Weights of a small GPT-style language model, trained from scratch on English Wikipedia: attention and MLP in parallel, 104M tokens.
Each number is 128 + 24 x the weight over its row's rms, rounded and kept within 0 to 255. Layers, rows and columns count from 0. Numbers have three digits each. The size before them is the row's rms in percent of the matrix's.

# up: layer 7 MLP up, 384x96, rms 0.159, rows 234-362, columns 48-95
# down: layer 7 MLP down (transposed), 384x96, rms 0.127, rows 234-361, columns 48-95
up234 102:128119165100132147133133129127135150138121173132141184098125148150162116139087114111138148147122141117118132151102126119154096101131165146106163
down234 099:143101156141096123141137099110148089156125154150103133130144129099124134119152102138106110135105155105140123123109125146142106128131134127111144
up235 096:139148144147162116121138185115097157092171171074142124126118145087115108089093086124111116104150147141147122127126148159134127109170079098167104
down235 090:141114160105134125086198128107116134130091146126105128140109119161103169152120129112141138114076122131137146140100179134105126105152131136183127
up236 113:109129129120138098121147117098159086107131149133183131093110161082138132133098115074142126115095109122111174121125128127118131140109107085159181
down236 115:143101182131147109163134143138136098120159140133130109104106151108147177151105117122094137141105141069172100104127085127140122116167113131093178
up237 102:135146101082126119138131147127168151140126138108122138120100175113175104109153151085137117171132099111154140124121109075102182100119155121131137
down237 105:142109166103125144108151135126175120089145099091134102141126141141121124080158146134116119153101162124126115117131122142114144128156136157085144
up238 110:103139114133138102156156135098120125108125180125146116095149144111102099144121112136133141132099094144152092093108167097105180129135113107124125
down238 088:095114162171165100113064088143150159108121133161141138120123132154128117129150124173109154122167157137084120094142132113118138130097107142141141
up239 088:117130160095117107147129158106110105103112147125168109144109157101144148099125155134132094154066115140151127109180100089085125111160108139150195
down239 084:131167125158143117141158103162142096145128123123112168129147123165136146089118093147112139123154154141177078154156145128171124170101186110151113
up240 098:075115168130125132131145111132102097123115125148107138111100148145149128152133137110152151097154095141132138115091087151130131108161085114118178
down240 103:116163079132130088100143109143153091117151147186113119154148121110152119152125132118143156134102135099083118149087171098131123103124137123129087
up241 117:137127158118130126142102155087121110102145125141136159096094135074123119113087113136132152153102123174113160121096135150115079113148140169104129
down241 129:137110180105154096120160092114137153113120128128129165127093126138107119157116128153159126142141169170078104144122146104116133141169126134099135
up242 107:115146154080139106117143181094090104098111117151185156109126120115120168130167168136147129157120113125135154086118175119089119117108098122148122
down242 098:137117158126106115133117134159139144138120119137136124094128169123147102161121118166115144155143059165112095114112135108140148138126129139153112
up243 074:119142153140148096152121165103110096143152173133176146120133090085094123085105146166141179132151143113128129116052120157147106147158136134143122
down243 073:150078148153082182129124156111143148151094129167101108128104100155122142165120111112143134168102121125090108124178094160123118143114118122106117
up244 118:113149134102128082129115161126119142123156131113127145109122105107142117102108151114129104157120111156151139156092165137109127112110077175152112
down244 105:121158145103116154150100125166115167133126127120038136141125088100140159119141159102079137116147156110112117169100113127109111155139159147155139
up245 116:051138128149157145122153101130128126112168132146130135087119138129102145132125116115122101106177107143107167078109120113132163135157128128167127
down245 125:107134144134128192138130174085103134086114112117125134126127132153145151092128178100170153166145155124106091133174135103125109141166102108116095
up246 106:113144155071124085130122126108117092139122160090137143083089147171122134124130127086119138136106097133146134129145107105138127109128137154118121
down246 101:110084145137118109118145127111145141146130127145108111072157139147109098126163151140127167130147130101146117112138080118175124120132131109107082
up247 104:118122164116163142149140093124104083113157136140118146125133142104103131089114094121159131124115119171137123103147174095116100106141074113130144
down247 098:108120125097164109120179178154125107112141131154115135129133115125108097117154158183180133183128099145100159100118126157158154122153113096091135
up248 095:110141134127136091176119115081127112149133155143149151076118116134107153119134152126143157109078125128104133168081108124158138137159119154143114
down248 094:112146116143146164120104058137150107129109145128115159150119114144178109128108081099127137126123139124138126115112139115139141154128100085073100
up249 105:067098099135122096136120136115119089109152110115155112097147125115083104172130168143166127099123133109094146124107156113109134129089110142118128
down249 107:136102116099136103152149096133123138155107118116174146157111130150146150127092132103123148095138123119135136151142142146098114128094123143179101
up250 102:130121116060135133075149130130097123161170116118182124117122115147091147096093121139154102172146115140140178088125090113117130099151097142118190
down250 096:153159120119116161127134087126106122152110100175166119104118129107085099069095110112150148119116090120125151134140127178141130125146120132117158
up251 078:084154128113152105173143115119101111098137175142125148115123125127131106090138122147191130171109150118061148137130159125152120095097100147123139
down251 159:097119113142166098155152115110133105104164160141165144100124148143123100125137098149181155134115152153101120093119144129113126074118126121108140
up252 094:123154115148172130130142134129129103088152090103129139086144169127138116135116104123157143111098077147131134105129121088131089108177162092140131
down252 125:137099154150150172146133116105118123135162161135145161129092149127137139070122097106139111105101109095128129126138142106137092090143108159120113
up253 105:062149161174128067126169154162124129116138087110145116127137160105057126111143147108124139132119121128111168157126119119118130109152095129161154
down253 107:101157116129120102172171164140149130146088122129108160089097133129126169133135150093119162160142140084081143131156143111160126111122090126140101
up254 098:128139140153166137109105124094126115095136134091128139137092162100097131146120133127147103105097144184170125160102147131134099107127090120136122
down254 093:120140116128139098115129101133174167130117123141127133168144103083108158129128158134125130117110151124108140145123171115117162119139106143087121
up255 095:147136109118113154160107118166116153110108129156151134114133147118136107108160088135167120135120123164093122147143095129169119119159102186145108
down255 082:138078115160106128142177168134137124144140130094144136099134089137114120127133113140127128149114096158089130104156137109182101169165123176124117
up256 095:079151101095101121106124154125119139154118147086147120143088174149084105094112126161154145141119124140097120150136171094160139154102111157135146
down256 086:171144103127138151081107096174122108128107087125105137101171116109121082161143127168173129125152092130128122122154132093141134189091167139119136
up257 116:117122163138133125112120169133126124134129152125167141039097145113150115100113169118116165158098086157146147116121133088125097126162157113108145
down257 129:105140155181126133110103123146131141139114156173120139082139132118162147158124090099142102112122126152145164212096092128147112121112128135079104
up258 086:130162128098169117154128138122087165104165114101141149142130117078142094143071119141133094148137110194105146160107152132157157097104162098147157
down258 079:185144143084131134105203140106094143110152158115128098139074117137104103132151130124134126113154149116147155128130142131128141131130086173130085
up259 076:117165100119163101116116146148113122147164157109137111089129121141150152120111115161147170130085109142131116154124122136111133114201131121155136
down259 157:114137128138157099148135148081128107154163148114168142082119150113100111121130119160163150148120127162121147101117135115139139085119129121127150
up260 110:109151151139151126108122094128124138118131131109147152131120180115131126094103108115115144169106128112085134152135151105116091141123158113125129
down260 104:159142126179135104103120158150154169132119080131104118141133113105140168130124127104114113127125168122119076105139128152174146114140111107117140
up261 098:142127097099145144126165134124121113096127138081121148097125167125143123144101128161139092133168129149152125128135111105121103110132076090106156
down261 095:115156175151117157123127144114138095140128146150090101118100130107183148122105159170115127129154105115137105132104152142120137105161124149086092
up262 087:094143080148133102158126143112118084114148140128141137099106182152078089115135112110167130110116091167133127098133111105131163127100131074121139
down262 133:145118112126168117154129116143128135139125113110142141087109154118078083148112080169129148162149129169149120109143126118145159082138127111125157
up263 080:148160126119134118164114161128097112120150132117131151085120152080104100096129085115134120112080155139096138099079149131130162114136122149086157
down263 148:112134110132161078148150120098111099136151142117180161088118148132102109111134109152172159175103146159105131111115145127132141084133122131103148
up264 093:167178123090160125155151131098110128085161153145126107127086115124124066127091139153138103095164126122169133105123146133110097138162142079138132
down264 083:166135142172118165093103090142149150102103089152084117125106127145135118086160135127115102172159150126156118116099096140128137098139111126125114
up265 096:121145142149155112187103142098120139126128146153143123133108145128085140178144157088123125153144088125077163098085149130092121111124162147168110
down265 094:150153157148167133174121162151166104123118160155127128201138140102137115130116168109122111148124088098106164137103108150123141112172131115129141
up266 108:101165151136173108129149168155118107164188114114140141095094164071165091087125127117140111168120094136146096104118169101124106124162124098112103
down266 141:110116127164108107120151160093104111136138185144158163101117153094153127117153054137129135123116093130182155115104145111119106117121137159094106
up267 118:103140148153110110127143128131112109175138120119138137123076143120122079112123120159142142105065093157113127126089085129140131098131129147112158
down267 119:109133167135134117125149131100162091140144151072125174135093147163093128163110119124112117114109173135121178156139103180149105121119129149113094
up268 092:130115106078174116147140129086153098137140120146161131117107100099116163107108133078159099117112093098137126097105087113143140071133110138125170
down268 093:126115153135125114162123102127111121142124184111121146158105162125150075129142124115094103128150099119135128052131140170136132107105126145148068
up269 122:109118151142149132125131130168117111114116142158166146086117171086153107087117114089147151138119097145163142135131091111154121107141126178113155
down269 121:105108124128140131162165121117171126135114127137144123095136156137118132132145098121099136123131115172140119108128164126091156162131135125140154
up270 110:129133154114147081118145135123103154161158152112140151123105100087127144143100143091124098150153149145144175154117112124101125125133106141154142
down270 114:103120146097129113094134131155112122133149125134104129207121122122115125119112113075123101133150118094092163149113140128126138154127121144156153
up271 116:082126150154169127124145149150122109152144097149152146078078141100110165104105132106122124156164105151092151121119153153140144141126145117141120
down271 107:126095083154132129113187177152146162159088154130117129172100128104110119133123125099113130153151118121143156153125125137076122129154133127114139
up272 107:139163115112146155145151176144100060122148128132123105128133127058132117106138130139138084133104122148121138125154147158118136098147103136122114
down272 112:128139114107137139126121127073175143119127135131128128161155152121165147130130167118150131159112063118129114100094147117136125105147098093086165
up273 095:155151162106121110141079121133136139158139143098167124073101154121129166127102128134126167120076094141118146110137103121151126122148133108153137
down273 093:119122087072110164087099112120083153151128149127110172114082146116108143149094128131138133130135134128115158108122154076161160134110141151145113
up274 073:141165153112126125152164104122089162108164111139115128134130115142170136124115104121118114163111105109120098125140073132104136108111114116195118
down274 076:141098107140121143107135134160119131137135139128124106141160113133087135160108126150109144125101146095109112100118162122149113151146143131128099
up275 081:160159124083108129124111132104131096110132107057110103118127139116149101107105127116116147134142147145133136175126126104125131134157149131099143
down275 081:141135142175130127117138126110103099127151109172130097190128111142115124114119127123151134112109132071146110087135130165103139144143119131098087
up276 074:127118121140154113152180116156109133138113092126148139126164106101150158123175112119149111149094121169146150096086122148105094085112140140121131
down276 077:134098153179132119111117150108169127134120153125148117138134133164098137136122121133121159175121150116095092111149145137086128118103072121133109
up277 107:128143156142120077148150134116103104123125124118160185112135147158098172132094132159156121140094080140084138153100086129171103113143125123098138
down277 106:130178143119115160146138139104111125116108133137139174129156161141152154096115125132125070150087149154139127171115091106143143106153125135129100
up278 105:145158102077176117105091106118125066109113126129152128095122141137144116143103110127137124124114093147121107127117109086100141120144137112135146
down278 107:105137169107109086167127136163150168101121128144186120116160176147153186136138139118132147135176132114096146135105152139152104134101089132120115
up279 118:130162150080133123103141145102128113079158093131121158114109138129100119114103121087135120137101112158102127095154108125074162138147132126123135
down279 124:138119171106121113116155131144127120121130137110129123200114141128133125124147162076141099144096081130144130139125148136122168126137158141123166
up280 084:117136113121119145103120136127088139086165153120146173139118120092150104158122120144123096121091145134138083154166149132119143104119178160116136
down280 074:117096128150128135131115144133141150159091108153097093156142148156083113142176104129128124131130140127138138114097072129139107112157115123127157
up281 106:113138132109142112150109127123121115109153148097144127142118164143126158144081099098195104161136130150139117135125138103146126106171139134122139
down281 117:137132122137121136125091136121164131145098120116134158141091135094098129082113127133116135167150157162168136097126117140097080122092126089111111
up282 128:081128145064150116124117158105116097130142141114156122131125116151134138139098124154141156118121096131158150143077140120134167079137130114115125
down282 185:080148131126102120112120133136144107155103122102144139145105114143141129131103125121112122104159114131144139155127168076116149121132102138138153
up283 079:118113142093129107126149140149106109085152148090127147140186117120162171119130140134148167092144132100087136121132192091104107116146094139167135
down283 070:127143116105128151106129071132128117115090119184070125160113137143139139144139130135112147107149138135178111138138086128122106126099168135150098
up284 092:098144141169127127162136165102137115092129111146105161090123101113145104140115134107171104133141105131149136112082155116155126101114081115119189
down284 087:122147130167135132137122128160121140156106106173099111141129144149130147127094178119148138119161124121112167088149145114138129144094151098132148
up285 083:116137120108115111094116140133120115119178149119128101097125150117087144144095149092147113167140133116101118170093108164084147106174162161134124
down285 076:136129085160119163081131117151117131147136119171131086095171111113153131139152151116069147128143097118129136134192110103137119145130136086112167
up286 093:126130129146142123098117144053134087091154124100116123115101116139159126119114124152141091099143098131096161110098104108132113089133137144153156
down286 085:133152115119146147101105112159126148105130132122145113109118117148126159099133093118150142139157088132085148097146126152142092152116141129125158
up287 091:112162118144120149119169134124131087089154167140129117121130149129136133077124096164114143132126138118103147133118084111119143109133110096129132
down287 077:131132125100132131085115139111155150109118145127096095135135140129130131147160102126059108144165118151140085102132121110129125117144123157134113
up288 106:137156098091160142109126163062057080165136143156151096107117141122091110112121127112130126156101118097119166132108124129126162124123092111143164
down288 113:123129142096122145146104144046126127114150126167139096134108135143191184101136117125105146156096131123145137145104163123099116102116121137105112
up289 097:120118132124135104120153123108140131138152147169181127065053161153136156100069173139137107172105138171133161123128181120131115134125119165104121
down289 091:169142127171107136114126120145117163126107107166123161112112136087194166122114110124102111119120149120130145159161098103114143088125163126122149
up290 097:131143124101153105154124120131154149123125114125098149130118156137129160135075132120143147137133120145081126124141163109110158093111131169159154
down290 092:166094145112079123121105157129153102094125106081125100104120126167178111090168141123145150125129123122130145130128120124101124113138077127077125
up291 111:086170148114180138150146127095101100094134144121122132089110170117167130125103129123142142130116093130151180153130108116122115103128141116144135
down291 107:120133127133151089157130084160086145132160144106126134108144114105067089145130130083146102134134139152104094140153128121131137139164114105159196
up292 115:146132131131214105139133124129129133091120127132123152123122154146121103145122097103158157142143096121095104138070131144146113112107140103148149
down292 115:117124162116146153122099073097140057101129143128158141123154120118137153146135136095104123112128125095149120103113119177125101118132120144136147
up293 093:156123148097180125173105117125147154114120111127152188127066147164101140101100109116155118133117098168100146158151117115120162098135131105142168
down293 085:137131132151123103093159128171158160117130079089132148152109152151101096129087099177130110127129144131155099081154114103127146152132126165088123
up294 104:102138125124115111119085158134116123142147101120156143139093135159140178108131128105116148119102131128107184165114117124134178089168141152113131
down294 118:135155116114144091129125129120114112119159110134143126149149108125137054125126091134108117122177133104137108115171113133146168170101143115141158
up295 075:127136156172104069142150105092117120158121114098135141073147093159146136161161120152153181131156152148158131166095114121145141123117121125164143
down295 070:136103096139164180117141119139139118093084141127102091133133130094108142125120133104114155142166140122133130140115119128113162159125125091130094
up296 107:125128108136175120149093116139086116105157122142143131127105166135140108124136110117140120129136148143136159145143137114132151103175144154105169
down296 094:109112109162140117185190114142118132125129157105116121124120099092123153102127113134116125121118103119108156156144147161186137096147149137184181
up297 074:164149184081142135139136148096113094091129117117144147130113108118080146087114134144139158101072106131132152116133118103097139120145137141156162
down297 076:140090131112081137129133118108101110157109139119125137152108107141159150153130121149098122119139069128100107165138153133139102151100115130159101
up298 094:097182128086163131124140136112092129153115126119117122120124167103115091145108183117128122132119117129166132128104131132123121098128131103138138
down298 087:155111116115135107114147119107113126087134124182114122135165140122136163124168136132090145120130146101093131152117133177124123114136129174152116
up299 103:122134114128150055134128144110128093149129167134135163122151161129084151160135131168122129112107085148081146135154102095117075140120145161110137
down299 098:114151170101167131093172103130125145142116087130067139124149151144108147102074163157184149125139131125138134161139140125098104168171125145147122
up300 070:149152156110124155121105121141106151130152103097129135105135134146105111092129124163098134158143148185156146134105143132170131116131126175142112
down300 075:138107125168125120137108134133151097137131126162159092108152154130122124130167122148140162141096077158122110114169133140110138105106117116114122
up301 090:097137141093148106165099122129125130123186109099159117084106144138113125153061122093142139185113117128129128142146143134155104122103088150134120
down301 104:121147112107113178155080100135108164124149158103178119127127116162135108149106113157140125138127123128183107086126097119131118107153127135137131
up302 088:116136097091149138137152141125144117114182132117149093147161130157128104133108116115168106112160155100122126121144097133134142108115071139126135
down302 086:134125148110140138096192112103160099119138132146107130144147154129161153118138111100174122121127136142091113140119121121143124106146088146096136
up303 123:087134128107136105128124144117142123161173111082117126095104149097117110121092119116147102098090091140102172152097125130134116118114168131129154
down303 110:139163128099152106125076154110125143158149147048127170133118105105162114131148184110153112128109119092134158134105128116142153143130103152119125
up304 094:099127138050148108111147139080106146122111127122144124122143153125179150137142163094128106170111078144162176098144144099120103112161118154094137
down304 095:136132104131132110123103140159113090127158138137122141189105128150140127160137137125171152129143059132082117125128140132077120095148121103088138
up305 094:086146148091129116120145091133123108160137130107124163121103167115124128108107109139114122153134165179146121101147127079149133114149104148126162
down305 093:099144129112122116164127080152144114118159174157131069164140138106126096125152095146106129161117108126127126116132153149115120107134129057114140
up306 131:096137136141164112110115131110111075150114153102192160110081133117163119109104129124132132158090117128142178079122136160142097136164143146134178
down306 132:161118074183133135140124139104109137152167089104119124148121132119120137140140069100157109125121149115116097160127162113139103150101117123113132
up307 110:100135124121128120127100132154097142114139103100110155101159116076189118104098079122174124175125118123134133144118115130141139111118134134166165
down307 112:108114121133129110099125137167103160133106080179155140152063145115123148099154123118119097127110124106114118116141158114096126140156098175122091
up308 077:127132105124167136144116148130140123129145164123113136096140135089155140107134152148120118152107124088085191163074167095170150114121084130136136
down308 074:102092127123100144123150134135124107122139113145109117153129071143142159112113121079133173161107120108146140178136132135136168176102143129102140
up309 112:139155100101122117125162152120114132126115141093140115108110150102117129093153163105164083177112097195119126134129151120124095123148140094119173
down309 108:110152142110118090086108061096127080147139158155120158148146123100158139162154079151150151096129101121106088118123154103148134122105110118136151
up310 093:137097136136129068102131132108123127144171114091156155135150120102153092140152081115114152097129105135153145109116140135135109116164114140129108
down310 091:108098143126100160139131106109104102116153154120084096150144125157104159111144127128101149129139114128127067165146184142138120121122143122141181
up311 101:114141112089170125096113144120119110095165149122168122107115140132124134127096117139123125153114132114177102103118118152127122088140115066137142
down311 099:093090123175187106108123069110146133136112120134166138138143108134152141164142074163128127146110140174118111123147092085165111129146100114118149
up312 096:086146165100144103144111142122116100135156128140152154091137144163129140135163185096139118155163124133131138112138098113138139135148119131131109
down312 093:120138143143153133111123131122166123127106154121126163115089075165104127100094134150160113128110154148130100100161120120097108155128136154188106
up313 109:080100120143129147153135121137130064113112136117153148118150136129131130120115088080176135124100145114098155123153125138107116126164128130109162
down313 106:100149135095148184123146131129115151149131111123092171164176169123112153137160148131124108109141087159110151152112121123139127137075136130107088
up314 093:095159084088126129133143156091125149132137130093135167136089131111149161143124131095136089138121131150114137162127171135111072126167079110104118
down314 086:113175151082101130101134123151092106141105131099109147144075111124118098143148145124138132131100139093146106135094145142139136153124129122135124
up315 085:090140094135123100114183132097137077138152126103167158104098140139092155148077103115160115155112096160126146135102139095113112140139145157129093
down315 087:158098156113122145112154126135165117128104131148087150129192139087089096090138144112116125155161113140123098103141114142127095145103144095126098
up316 086:129172141140133121148176120091102138159155115135147131146171129161154130121082057084123138117165098139136140146128105107107135139139117084123087
down316 080:092120088162135174089148151116176160130135125133115160164157110132130175132134137092090107125146134117123125133131140082124138151115107118100123
up317 107:115105131122153066144134153165124151127150132133137147112157104140153162126096099136168136204114128125083122110103130103151160104081114129104113
down317 094:128140090075146119132123097164140124115139138166085160098132115157124103154158150113121101136098095164120144099086143163124108163163106118147076
up318 099:133126120132145133157137142118095147104123135070140133118117103124126094118102151109144111137136121152134159169139170124145140111137103125153114
down318 089:154114150165115116120136101130103157137108154141092111167115104070128127119141134098089134132096102124147167134159156150123133138167140129197119
up319 089:157155117086150123108111119112130097129144177118103129118140162132125168129108163124133108127154091101087124166072137112118148068134130106134158
down319 085:142082173124099129144126128111120124121135132127126117115105122163150117139123133114132102166168128131174094088147107132097112138117133109105141
up320 110:114120126103115123091092147143124105162198109106141153104125151131116162121127130111169103132131111143085140150121129096118159114106105167120116
down320 111:116076153145079127106111143123133163148148115168125105110116170174145118128160120099121117121127108138121143112102149128167137105169114168143137
up321 107:138136116112115104124074165127118129156128147099157128132084154086152162110113132115126081161097115123107147145121088072088133118109130133145172
down321 128:124176113102130136152124129140138134138119109102105148121141114169129189114104134101146176154106137132151166151136114060130126143117122160138159
up322 075:134138115156069137120134106160143116129134136066096139136126126108159121122132119143122163126104168128080109182143138115096099091124174160170158
down322 079:132133127107205115128148122084157126106134161189147136095126159104112138132125099118160090139176120137124142099111142140143160105142106082078103
up323 100:104127142107106135150157112129114107118112118085134134134115156138119149131108124118157145131119086110154144182097095126121093048150146121145172
down323 092:102119141133103152116110149141120145100174140145140159124184094147153098144088077161121079110157127150135167082126087143133139134107113132123134
up324 094:107125178108127050150117135150136126153130140123130140127117149152121096122126143176171139197136141130091116101139123106136169102116133109125152
down324 096:095104110142166116147173126104159071149161135118123136095123072100133138150124150146128141100158116127118144125159104118132106156108147116139135
up325 115:102159146116152093113130138110130134142124108160144116119128144131150147156125166136167118180124100146064150122095132139143133106126134110120190
down325 130:109138121135158142166112103152109091094109118109114081115118117099125124157103119116075114105156118137112131123130130143120140126157133107131087
up326 107:145131165130132088144110187082099116174112113142167105120068143119090106128141110112163123125144132109132163138078113099127108128105118154091122
down326 109:149151126142122134118116149107139148107098147152127167146116145115179152087124114100134188119110152090145167124098113161101122126182127133077107
up327 101:101136119109155077161118175158126124131133095094145152123112101129128129134120116098145104150094102137103156129128149136133159104119154109119148
down327 094:120147096140152136138175117126135116146150137128146157148122159167150114102159073114106149165111143065164129146130131138155111153105137108129146
up328 113:088130089101156132142158135148102116096150181124130171088151132149132101124133109125141143148085140133137117126155122109070134100117137107144102
down328 091:159097133091138160149082079122102098180137142132084158147138141136128085125138128144149141139109117132131123075117119136098166140153120104152098
up329 093:069108143139153054147131125110103130139180163123185117133076132101115118125141144136127116168148130140084143096143096166110178133151128121131121
down329 097:174132127155145144120100142114106129156102124137102099132076113155111137126152150147151145133141087128088108132117120166113136106097124138107091
up330 101:100156130124121102111078147131137116106187148124117131098110165109097093131143162109174139141107124141162165151141170110177139107154095135168128
down330 112:117134143127075168134068156130116172122117120133144117123110150140112114124158131150127134156138126166140118103136137111110148116145100152175115
up331 095:115133131144151128165112117122126106145098149106117123090116199115103146163091144075138096158148091148157156111138106086113140116094101135164155
down331 094:137149138084143137160138133206144174109096126108130126146136125116100100126121129107125140138147156133139092138146104136122129128138148073157136
up332 119:122147150088152119139176118082130082132136102115157141114116138134156148143135122089139137154127103137105118115145152100113116113119104148120116
down332 115:102180136165126141093117123139130106119139081125145137127113153129136151155130147112126101107157117144118102085133092139144138123123172166132121
up333 098:168119133097161095158113130128134090124128127149146126142117146130158078145143134132167127159125094111143146130092108110116161132121108089146126
down333 088:117137118134103119145120127145161128099105118158143092146115140123146152149155140105134149125165126136139147133136132126162092144118121113135142
up334 105:134145171123129103136121148098122139140137139130140133126124129087098130186109150121109111116062083151127157092094148111129111123149124147124128
down334 102:084161121106144117144113107144122125123132138155165140134087139131137158150163122101099147109135148095128134092107116136152185143133137098071143
up335 100:117161113089139066095173157111141136135136145118121134080093156140107136110166152127115088106163114125107133103133150133112126120138115138135164
down335 098:129116135124092116159180120145133132119109083127107115124183096125117094104166135127136124107111143133124156133180084126112130122161103156090128
up336 099:092135154150136108113121140162080143120183123128187177108117119096123151170150121146137137121112137150140111136119142130136139122125118178105117
down336 097:128113155164165114163134118139161158126128108169127104163126144123099137158172149104097122143128127135083076112118147167069101145126134149134106
up337 110:126134153135150127120165147129138132138131157089126152102091177120171105101136105120151139132090102187093165151151112096117096101115147109142135
down337 112:158106132120111177134150136158133122103148107152087170147112125113127132082114129140095101138108150142134119124125143115130136095116130128136125
up338 086:149117117166129101104132150117095093157166110117148176105078141082139133103147106095144098151077131148137157089157122159105155130141150161123127
down338 081:203126144141131161105092139096160119087127151145119094127115126154137126153156121130122117171136117102142128160095123120153130103130087117098121
up339 100:135168131079126114151145134099098136082152105135138103132148133137139124151109162120151113162109154111138148102128111106109083117174125121145155
down339 083:145161068147132131093146102145087165115155127141182085150089130116148132180108114103112143153093148084111136138115133118125102143104125118162143
up340 097:150119132121155130117115150141128120161125129130151166111118131102126153108129134119133106108085083166160109081135142163141102117157149125105171
down340 084:138113138113167147097101080131128183157120129110094117109115144121116138137149162107119151129139128145101080119104162159095128139090145133149096
up341 079:117068146111122090121147135107128128118157124164126160113112130146146143163135171129149116129157157099132128131176114133136139151145127127155105
down341 073:149148122145135157135108131154120141140095136096098117132116138110122087107122109167123163139118100155137131137078162161126153096111104109055143
up342 133:119152117097127072123130144130110132165143155091120139132108123082141119087116119084144105135125169126141159161091138122126129091151112148142135
down342 118:145143126103112093129130140160103124140171111089094150192137087099148140124125153109103126093113131116129144206098144145129130138142130156158135
up343 081:129146147121134141130165113109094124167176112096131161130140094143093124123097144159113149113090122137117151157109156106092162146191108124164118
down343 074:154139136159092102128148118149125168135114149146113118106123118120114129133126141080135118164142156135138096143160087158128093150098167077153104
up344 096:097114190154164127116134101154106101096133114114146151116124120138148121087162098115148169136171127177136183114095135133161113098125119110159149
down344 088:114172136116154135151172136146110120114128095131111154108110105165093101135123137160077121147136077123112095146152134106138106146157132150176127
up345 114:116123100102154093124143159112083120086133128095148100126082137126127114149126173141175077125143134120116142109058124125129156103148086099154144
down345 136:158129119096140149111161156131133186128147139111115165105109151119145081108160134135129119117180129102127100082136100144109134134120121114110140
up346 113:114145154104137091155097174067137105110132082118119146095135140128156165158103108091142104154129133134142156089087106113114154095164135112118134
down346 110:138143119137140169129108145133165110058122069146149135146166115111134116123125141132105115126183120153125075144149125169110152112123144158120105
up347 094:122109125107118130116157124118100155107149183125156111057146134127103084142098145132143111162141139120162128112134138190101141106116112154170136
down347 087:120135125111150119075128105118161117123145150119072140106135124087113120144118144142089153143150091173090110108137126116101166164124155151140150
up348 103:128104122082176134118148124103159089108096118135135141115146150104097164128086139088123080148131121103115141142093145113143152130140127108105152
down348 098:148142131132155103111113145146114218151105124123087120157118138094116131137110146135079155098152156116153159136111099126136118132099128105118131
up349 082:154115140131152139116151113131139069121152160095146109123099144134156128141152130095128144115117117177159159100112158084049112110128109112111082
down349 076:125096125145107161131094159108156155157082118149101099161121099128107128143130143097119135136122111143157120099089124155135124119134136122107129
up350 097:148102158155124096129169186117105103140148112115141122130125157113126086093157098117122119099099097126138147125148147129124107125176097132121110
down350 085:076141128129149127133174088166115139096125100111106133173135139137110136115117123164103188129122123168126118131115140172115127120130109176102114
up351 125:117146097112127072101088127126094124133155137107157164131141151141138101181141091107155127158108130127080095106098128103079119118125142127116170
down351 145:141119096122107125107152145134138146182075147192160129115131149163121141103113112113150156106106152161141161101103090126139076107158126145151149
up352 078:149116096108127148166079155115075127144133130149122142127132135089122110103131152128129108133154110147079159074140190090154074134108103163111138
down352 075:154108143125111151099144118156107142122086127142097129123113099146110124152102086140109109131165114116144107156129128164099149176112122156148115
up353 118:112157135098136109137147146099135071130144143089157126124119140134157141112115099098132085142114090145158151106106138121136139109118133111093130
down353 121:102177167118138121133121103162136139144155150137095102093130103156109103116135141148166072083122131161101115144143117117180163102094145100148131
up354 107:077139084133169099127118129138151116137094141096130178132135149109099129136136151154138134130090112145114144146147164080122120086106145169144148
down354 111:128138121127126175134089103064092144123157118117101148118118129139126109144156093134117109131120128126142111163115056138136129122146106132094099
up355 126:106119164101155125107117164151117120120167178130173167118125179107161125107104112087115123144100132170147124083164127123125114140160131122123118
down355 165:121157156121132200130129111131140080083155127195149128167148127111123171140170137101121130134107118139120141142107121181132109087128109128130123
up356 112:096131118100141108112101144125161136084116187121195112124149149134154145134087128100127121158109122145099115083101132141088132112147112132106122
down356 118:136148101093128099158130094134111090139117133118142149150143113147157165167099116164102119113117138167119100127131131139130136116145134111118151
up357 106:078140142102130106132085128113078093145130094157139135122109145121100100138102120143143128095094153135086147117172107136138088133168144163123087
down357 088:139116138136113109142166148126173141138133112113128132089135107121138124196096141147105138164147066089077115098137109127150147111137084145130173
up358 090:075176156138137117160096122087125140137134125141120159114125159099128066132093133102162162116135126170128126136136122112149093116167111137132136
down358 080:128107110147133133119072136153112127109161089139134092136120126103137108142165154128125122100125121157109095116170105116158159146144128144130104
up359 102:112155122150115132123155104073152110163124136079138114116115154111148130094143106131126133116097093141114134126116132094118103093131124160140152
down359 095:122113133097101179115121106130110129132109151149107122150130122139146125136081158175077194137110117122168136103122094146138126124155137098112098
up360 112:145112132126140122107102133109060113151148115134128124109138161132098069106099132141133082168133130135151125114145145114138103122149147117189131
down360 110:110116148131142125087096105139144142160100145145149118169125148120127141158143087075124146107134151118154136110125126116085159084135090132111167
up361 081:119117129133112087086095148104108111184154133107128133102094148100107170154156132099123120140092149159139154119086148098118145133122154128112134
down361 075:160109119148126166103141126123119173110098121107124091122118137148161147128105131078130158100123138123094106134121117133085147184105128118155123
up362 094:129176084132172107138103177106124142144143160062125116107129156106139118141097125142140103112145088148125119145090147137119151132098089116159162